python train.py --positions="learned" --optimizer="soap_variant" --schedule="wsd" --seq_len=1024 --dataset="wikipedia_en"
Each number is 500 + 50 x the weight over its row's rms, rounded and kept within 0 to 999. Layers, rows and columns count from 0. Numbers have three digits each. The size before them is the row's rms in percent of the matrix's.

# layer 7 MLP down (transposed), 768x192, rms 0.161, rows 531-626, columns 32-63
108:473487504524445473430496454446468544528501514506480516472503489517526502545476544511470533498397
099:483596454393575573478476564545532479434558438529457508467454528441424544474425488564464518559449
095:516534404547445539520521483473463469520536485450617406434509467459523428417420599538439498434513
096:486403523541504579552492523488595506527488510488432524541530454444540495484557495506505498535513
100:469523470496477491527463512496524517546471524501463493504524457601554464538429441584478419470526
087:440479558472556549503530539544453524351462547427509526482493457547497515543505511475613473408548
099:455573558535441527372480444473396521466497502453472548510517500519518490573498519386609507556440
089:472504484523564512501474557536550581493504566490436477481566473524500470508542496628501503475567
075:459460521493498533571437441490484561489403487518477534495496496558501467463438452519498506560464
098:427461480446515495395459512457616478523594539462471532535480433470535443402470476532416496518480
089:529580466550477555474618536495512478527506423504445579511542507494529527518522465495418463504548
077:469507567524474481630549473621457502452431445413493491478489550481556461497497441591462519448507
105:567538483574549637431613497495531587542469483488497460505469527511440462502491521543570450542559
080:496530516549416539614457361644482476482496440496490502444487533545520449554511471538533497505591
120:482542472541562479513534562516553578501568558557555501486474511404428562437510489602511532474447
105:484457487451495557567503519588514508513470449498523532517472455599512472469565433520519477475460
096:433487536510393472414486557507557475471568498584480465441516469496536442504465482474527531500471
101:455536508504491483514491391483438558477519495391406443551494464583557498501465563561524519438547
092:438564569462496439457415450521553527524537475393431449562497525562553513475591449510582431527542
108:559531516527424498565527450460517498458428523525550526519510506567455491514431501483484480464436
103:400447478561509374480526567443473473517492516459496498542492538493451515456430474595509485475490
108:519422476460496444472494454545500487562493486531486487376496519458481517653436448504548559497493
091:574511494597550497514510563453525515397511447411457467447495512520481538518462503475603482457451
101:493516570489479509468565468472461498511488604503512511507479447559485495582512405503557409490534
123:583584468449435532498446537539507524457525510518557440576499548452392407446497494567564586448520
107:537507540430452483527468381416432488477491531456468507568516480469565399520483479533459474572518
101:465414537465489492512506500444513510468547476596598465443492514587500492547548534539453583518531
096:476471479537432528470459532465420499526532483416459533422598478529497545526520524551425599492454
101:489367498476514494468537515518494478514515495373493506516468583370426528566662511505448536554490
113:474611464493528625508502495549544470507369476561548477547487462558488488527615481459444453436432
107:435462437491488415469493514544473448449502491526517534527446548470545548559500554450499496524496
085:542498546491549552517494594546422488494420503521503486439500510532498487493569463479524559516455
090:419423529463462476430487502618542418551429505527507469478509434474454521482499498458563465595435
104:397493442491501436591441416466529463385396522435529529424467521464506570515452510470457572480523
106:408478429547437572492526477548535399508569501539513582545442508492437481463644501512540502510482
088:510546469471402573406487509558490426518565463493493529521544502428508476536582492488443490561437
103:487466450494486483462433467520494443511549472429432521525526593461616538510499579460555457562533
104:506485394506583523559417582630541521564557439457452518530525437567520504429553482483510553500537
092:491441482474451533502502491565446484541447443547575501441481557531500460533599427486491417640498
084:549519546526520558517481498465481458477534511531506500452441453579528501501547386624451490445502
103:469475433410488445577505466516566536578497537458527446481540569483433519412514499557470473504407
105:469504447509560495546566409587546480477580514571570538549337532526468537546584477419544449405413
097:496502473424488560565454525496528556529520478352495430577561473561416542560492432450563510489472
105:505487558454502354470601505431421506482476489395472413517469521489479483481498489497534490521423
090:492450466485455533501501463432439467513498523483449518496542547503448466506516482524467513558553
095:544495507510444530496550495530552430502479396440541441515577562416500503498512535489515618586491
089:539582560508429416429476532402479547429459555509480529493416441543463477542513530545433458602489
110:509464518494463466530457470504499478444586509512593438482551462485464556514384507453498540551499
103:554523486486535547595434451430486603516475585540419486532429561584478492482559403497521429569519
107:510381500555477464489424467529529534432583459500544563511504478532517558527524563532473525537418
103:557529483501468507517382444470476501537547433525523435444520504530436461543477516477469542560530
076:529536522526462460489491500575503570426383551508493570521400557619521499536423539532466497518575
103:472559456521532422444558522544565512552464453437445532510479383486499440530483493413476495428438
106:551488489503537497535539581490458622555487518518518432471506447478551589499466418553577495404418
097:553533466439481496542509455481466436517494505515487539530482450549513504520511508539491435476461
109:489472413370480480522560565616479565549440551558525506463425560536477512493511504424492441540414
111:506568409494476470508499459384442522507509579525460422510522481534477591539564458496607468489588
091:384543421477479552515502538385461527441539400514467476533539416544497541511575477555498462446494
097:467386511536475547478461525538503427355567603547495506637502434500471539445458546478517457480488
084:481484438527527415463557501411408519537414530438486521564457451460461528519514495492604440519494
111:549492441518567528546420517488505493404519510537562551515413595400511474535506609469499540574504
096:484408514499527522582454561490539575458611434510458486461494502472427515533570571516505479487572
095:444516476713462423482563494560517475519501488436440500582522516493460471521479496528505548493504
104:551541433530477432469534500504594485480467446522471520474445485495432534452494570413502471539495
090:446476474542565417621456479522504467525563502487485421469509529519554500451495555431501453551525
107:454474499478535408470481522507539465483498474580583556449578584447508491522579476483512468511432
097:431484458424550463474532558480475466475445562433503527493527485452434510474540445493500447535519
097:593470470523516523539490470522457534506475444482554465499499397518406528602463430581457484437522
086:494527507422485615466498529446538470472495412456545526521504532376486458494550513464413545507505
094:543506518532564494480512501611531508505485571574444564518525516470495507582472468518561611520498
077:569523478524587479517422524535460460525510523518546451461433459477582449500522491497503493492567
101:458395525560556510604443537532435532445506470505488501509473473617444458520427604482600537488467
095:485440552508564470527458390518538420487440478506547525501539599579518542528469535475432529534476
106:451542508549561472441485496491494406499471469584507543398471537431487479522497528515584546505448
099:516431445520538533500559483429467521568538535439442430497495457541510502564550504472475531421501
108:548492526455513462585480452514506554508494528473488502488463420570476524521503476542515482484464
090:493473600550425497575430454480573449472432474545542556482547421451530454482479569474526621448531
097:513499512428583465424516471434511542568468598457518578485477559475488436471558546496488490532525
101:444523458502544557509475415549506456524542509575581461470539341533434441556559453440502521524471
089:467493508489533450458562505521490544499422533463531412618523416509478482480536489522502463456487
113:428505532526556514445505485508411531415578495422573504464551478511551497460519581457490443475491
106:487465486398412552491450480492512561533524460468467486546496456611457482515471556538563533510542
088:470553504531491449557479442523384498577495538490461440457506554563576372525518437438470470556492
102:513463514515495451512417480574496498470512415513388537477484424513540535494490510479570445427602
064:426481580478561555514543483533510519400451537499514551468520481679499521488552485525425526473486
098:476521412475457578546493548493512499451461555559509497495401529478512513559530481438510422556432
116:537542489505532526461532463531442526551429492617532474558486478457538482451409466490554467503534
075:447528496572482544529520525580551466489455599463543519471495496534563485482469399469432499440539
089:460468534467502467555555546437497498521533468568475493579433489481450613478407591471578357577497
097:560517396516479525433557596466498444534502519367412466506467485559516494499549509431563494485409
115:527575479478496584536467385559495481481523456406493474512478487539505394584562451505485519552529
095:449567441498563496508491575560534546537489501528429571553499452485554477472483570553411535506509
125:507511412503493527474468400490464493559508561496503508387563543530483469471472446576537460574517
088:424519575459475481404525505447570493534512578508500447528444442389484431501527522490485469419483
109:505512553550560469593454505492455538464548528522463500410493554490389522511519442606528491529392
097:447528456564471535506555574526409564503535446479521528523450625510417542426498512495426473616426
# layer 7 MLP up, 768x192, rms 0.16, rows 532-627, columns 32-63
099:482352479514492460527564546468490544445519589488522497514538489514501519605464479451472470514597
096:486438524488447522516567562510594636537532598519449558429456490554530521608427497550484485470402
104:512530491437543447418502522516533502529576479458508450563492570536560453542457527447572478477382
095:536516457579444562534497559491463517578526439531502482398545502537541482495506508542418453490427
092:490548541520586502474496512503559517483463487445548437521437556430533504482542552518528454540468
101:518521551482540520521529558532607457462460521437476446508509540464552484508564429515501472534584
094:530461547420567451522441417586546499435568501573497496426490545573448587442578520546505556531499
086:504526422507559554395538465542429391426570528491459397506475545578466525536457490432559418465521
089:556488551558445440577492536543409472524432449572461499447504605537518522455534485456519541502569
092:540539615523440393539522497541552463421524554495526547497503533399586461429573519572503389515503
095:523511603496508573484516513502539606492459509482513487484550551470584555426505541496558440473488
100:480501434504522513524476510563462510541505472465567491506469514485571462493485440406550483456460
090:536502510412505496411510426573628532526489534506484518560558449534491363461474461552469534417617
106:542502537472456555538486524512475514597444540465563511426524521550528458504592412460460507583503
100:559410440531518561570582553470440480529438536389571482524566510527503516613446489485453548480476
091:464493479539563488485552474418537519395484457617537535545517501472570452502493440530510539485409
102:535582521497466506618484530466424478467507488486636551466561493430480559562473418467543479474547
096:441459402507540525500553552459486532452501439483456473447590490622483454384471611495471504353479
103:404575489502449508476434473561613499525477551583508565426494363440479521333504477555540440510559
103:623484541515429476501488434485463468517410532486527478517531413497440544447429485504493442501477
101:562408492489566520420496476548489546593494415530537510447461417527457503432550541489466469572499
088:456424466443496435477519459530512535528595519507521580538434508513550436396472488474349464511550
095:549457448455484464558576457509509546460387493592454493520511495502499506483439555454552550528405
120:438439379487459505483557492454582412448440517484442591418505483501421511503566557498478457511482
111:574516467483536535545447520435490543446490532545587489455505548470553465456497562500560487537559
099:472516530518476487401471509477509517551526539478504449612440503481423488499444415485457434412501
107:525456562566473584516478490480486508479582591467425460466455514414576470428543395580524479441510
096:518550520536496511441574564470485570409526498503529457475549454480585517567437592437589561476490
104:475442494454549545464546542401454526477504429555550536472536485432435527477513552476499598459521
104:398516403574544540515494556575512555478442524484530542418552494558467477447447470473425390523500
095:381587455434365524465455512424642519500506557463470494449571512463473473495514499580500558506490
092:583545438502516416503570479444461608447556485481456467484480465453535517437496379516548490420503
102:521405428567484554465484586569529400591469490578566456506552449443531443547555492467503481525424
104:586477525534590495486544477486433516596459461499486502490562468446390572532338483529504514542573
088:484592566536613470482499491440529501515475565607535493552541539485478464548468471547519613454406
098:533425464469435533504511476483536486499598502482533543477599483414477492560536618494526462473463
112:569469570459463478547537529568450514512419533508513466566504487459526495463477480497468605421489
102:489538552548510509540538589566476453566431458499509564498472506567399533492580507542480450488510
085:505541429539599454486494486568459514555507527576526588508531501438480482448516514445525505454511
100:410487525587434478534470511498540557492528521507473465486466491461473537379555639526505520435500
099:537464510528405547458486497484454552439568485447515510541534478484589504432530546516464505474583
095:466476532614449391487487477435506393521428453523445513543658534524544549475530448425491485480533
107:565505473478454473582497449455536521439489505463589455501577473452575478488492539580455531481526
093:532554494460515496477605615493505512588499467509426416459517404466496516522499516584450411496431
096:502465527428517496500456473437511546496554470501468513496546474404501474504375484521469493429479
087:578482493499486462514615576471399467538506521510469399532421471517444508541530543476532508611563
102:458475452527526498517500419502529433493571529493542467554486527478562384521429504499532525549476
107:435486479445398495515518531511474476482579519568557578440518481481441558544437528551543525513527
094:506488458491453354408520493520451387471501446476493555416637464530524490559517461504621523557427
119:508577527507473482404547461484467494467534497572517535526472573475547462558493579505519500510503
098:569511529413499484418485468458513519563511524578501483474449480400478519511474495484531560585520
104:465498540570444597491422439501425599543554578477559490473552492556603473505591431528541499520515
104:428499362538507514514445521510539564499486534532458515610509528421497475454380574546464509511582
098:592477487452509556449580539403609488451485501483583487444468584442579597447509484458548505585547
107:474519443462437572540433511461495505461497482499564448428469540438540495537409395433484528466571
104:473542466646606401472527386537479415479581511446492573444492479609421516447530488491520526341464
096:626492628530552510556491505588470507544445480588498469533556523505480581447483521556410540526525
099:549487470514592553532476505505540583617495408545531494439582519486560456482461504566500444527503
105:479531507499423581447572493633642475465576500527549423466466522546627472426506486468450508476457
107:481460573491556557525461529505596489497509575481463467486496470512518451443478561536506455505484
101:428598453486496442482545541576488469476568539498578510548572489549543508493447572490526466376500
092:458531447440496448416483488598490562519503489477549474461373577448517521430572541405499469446592
104:462492464469409495560470504518478551488547500605493503498484499521382445496420536528473518599469
093:503440455507502503476496484500548470610572582541474467559564510586496539391534547527377406544512
110:415413514556542399373502588467499475398592406580420481437523501461526503477494531404501487522545
096:489464539567499492467360385486478468490423530472539504557555494450537533515483595472571477452472
104:538519520466505374471531538529563495471593597474449418519457455561508425515566492468506548488451
092:528445532513461511630429517513444463545518513470572479597490464528506588522477460532510518475501
089:462534464457540464489515523491567545421481383507398449491557464513388502492516549513536457523509
087:471447453549543429522623400449499491548456530553484558455527523495554557511517534526471539523503
103:399555519431538462534569489481404510458541503478553395571502496522510507394545491474469499502546
100:513486489557422551538464494426502466570647526535478442580513523404482529481552558469550513421522
101:545509554497488475460491475539584454469429634521577429520546515547451426515577514489508546485496
104:538510527533518454472507514390483425491561394496533400415509532509475523475383489530576605396515
112:513604453488578476520440618559512486469512509508503542491534477601602450444489496517566515555453
089:481506512526573419506539524571456511530519475476451568549482472433530514403480478408602400484470
101:494475491580436499534630569595516513501523446510491411532523525465574594439487446455592583423471
101:498542552541400468412522617558464471544529523528398488575473482427483579500580488517464488464570
088:516545585507481527569474546455504548388539579555447591663465398500513542432426518509551525471472
104:505523502602490446429520546580416548570442459532491515438515375452487534488565525510434510488494
099:500596511610511521470509537485481493512431562544436521540532413581471460504567571526485525538469
088:471456533403495432515454464503447564444437484536528479468521469439461551484500513496480420460454
096:455437467547488513434573508459534432531430525542490444552565462484479532464435560355451561547538
096:521500507457423583518526519480509553562471423426580566515502489541521556441504587540577461524452
098:530480508453559448435448506441557460518439504485450521504674501405409577523516611517425532543539
109:528416468544491421567452568498393515462460441461475482556543507522510404502537561501499517455455
088:511559571557650457509520516535494444471383444580516468546495437537467561462526520513460428555424
093:498428436496472487503387532483426559459476565441438524537467518535580378507506469492500589453561
097:557487473406549443513476490512479564483581522555505450538574442439530497506475520497485471505685
114:506449692489459479378557451522576471470518540517552540488506509479564483420561486474476527477504
105:535493548516497494443429433496510489491521456490501471435516516476441504485515421468537548475534
112:525506523506474540506490456378522535484593567558502545426466501524501502482434468539465468621483
090:563549495514459562500609473377514564501454567452396515484459398447341483451446476525573473388457
109:438584558563450529462576447527558533544490510524468502546478429431478632498506500472600492540499
101:524524568544482597466449478479464472467445580545528480486502482522624576483560475573484515468516
093:564518473368423450529512498521451520501579550529519475527494411547490544535495443569452533473498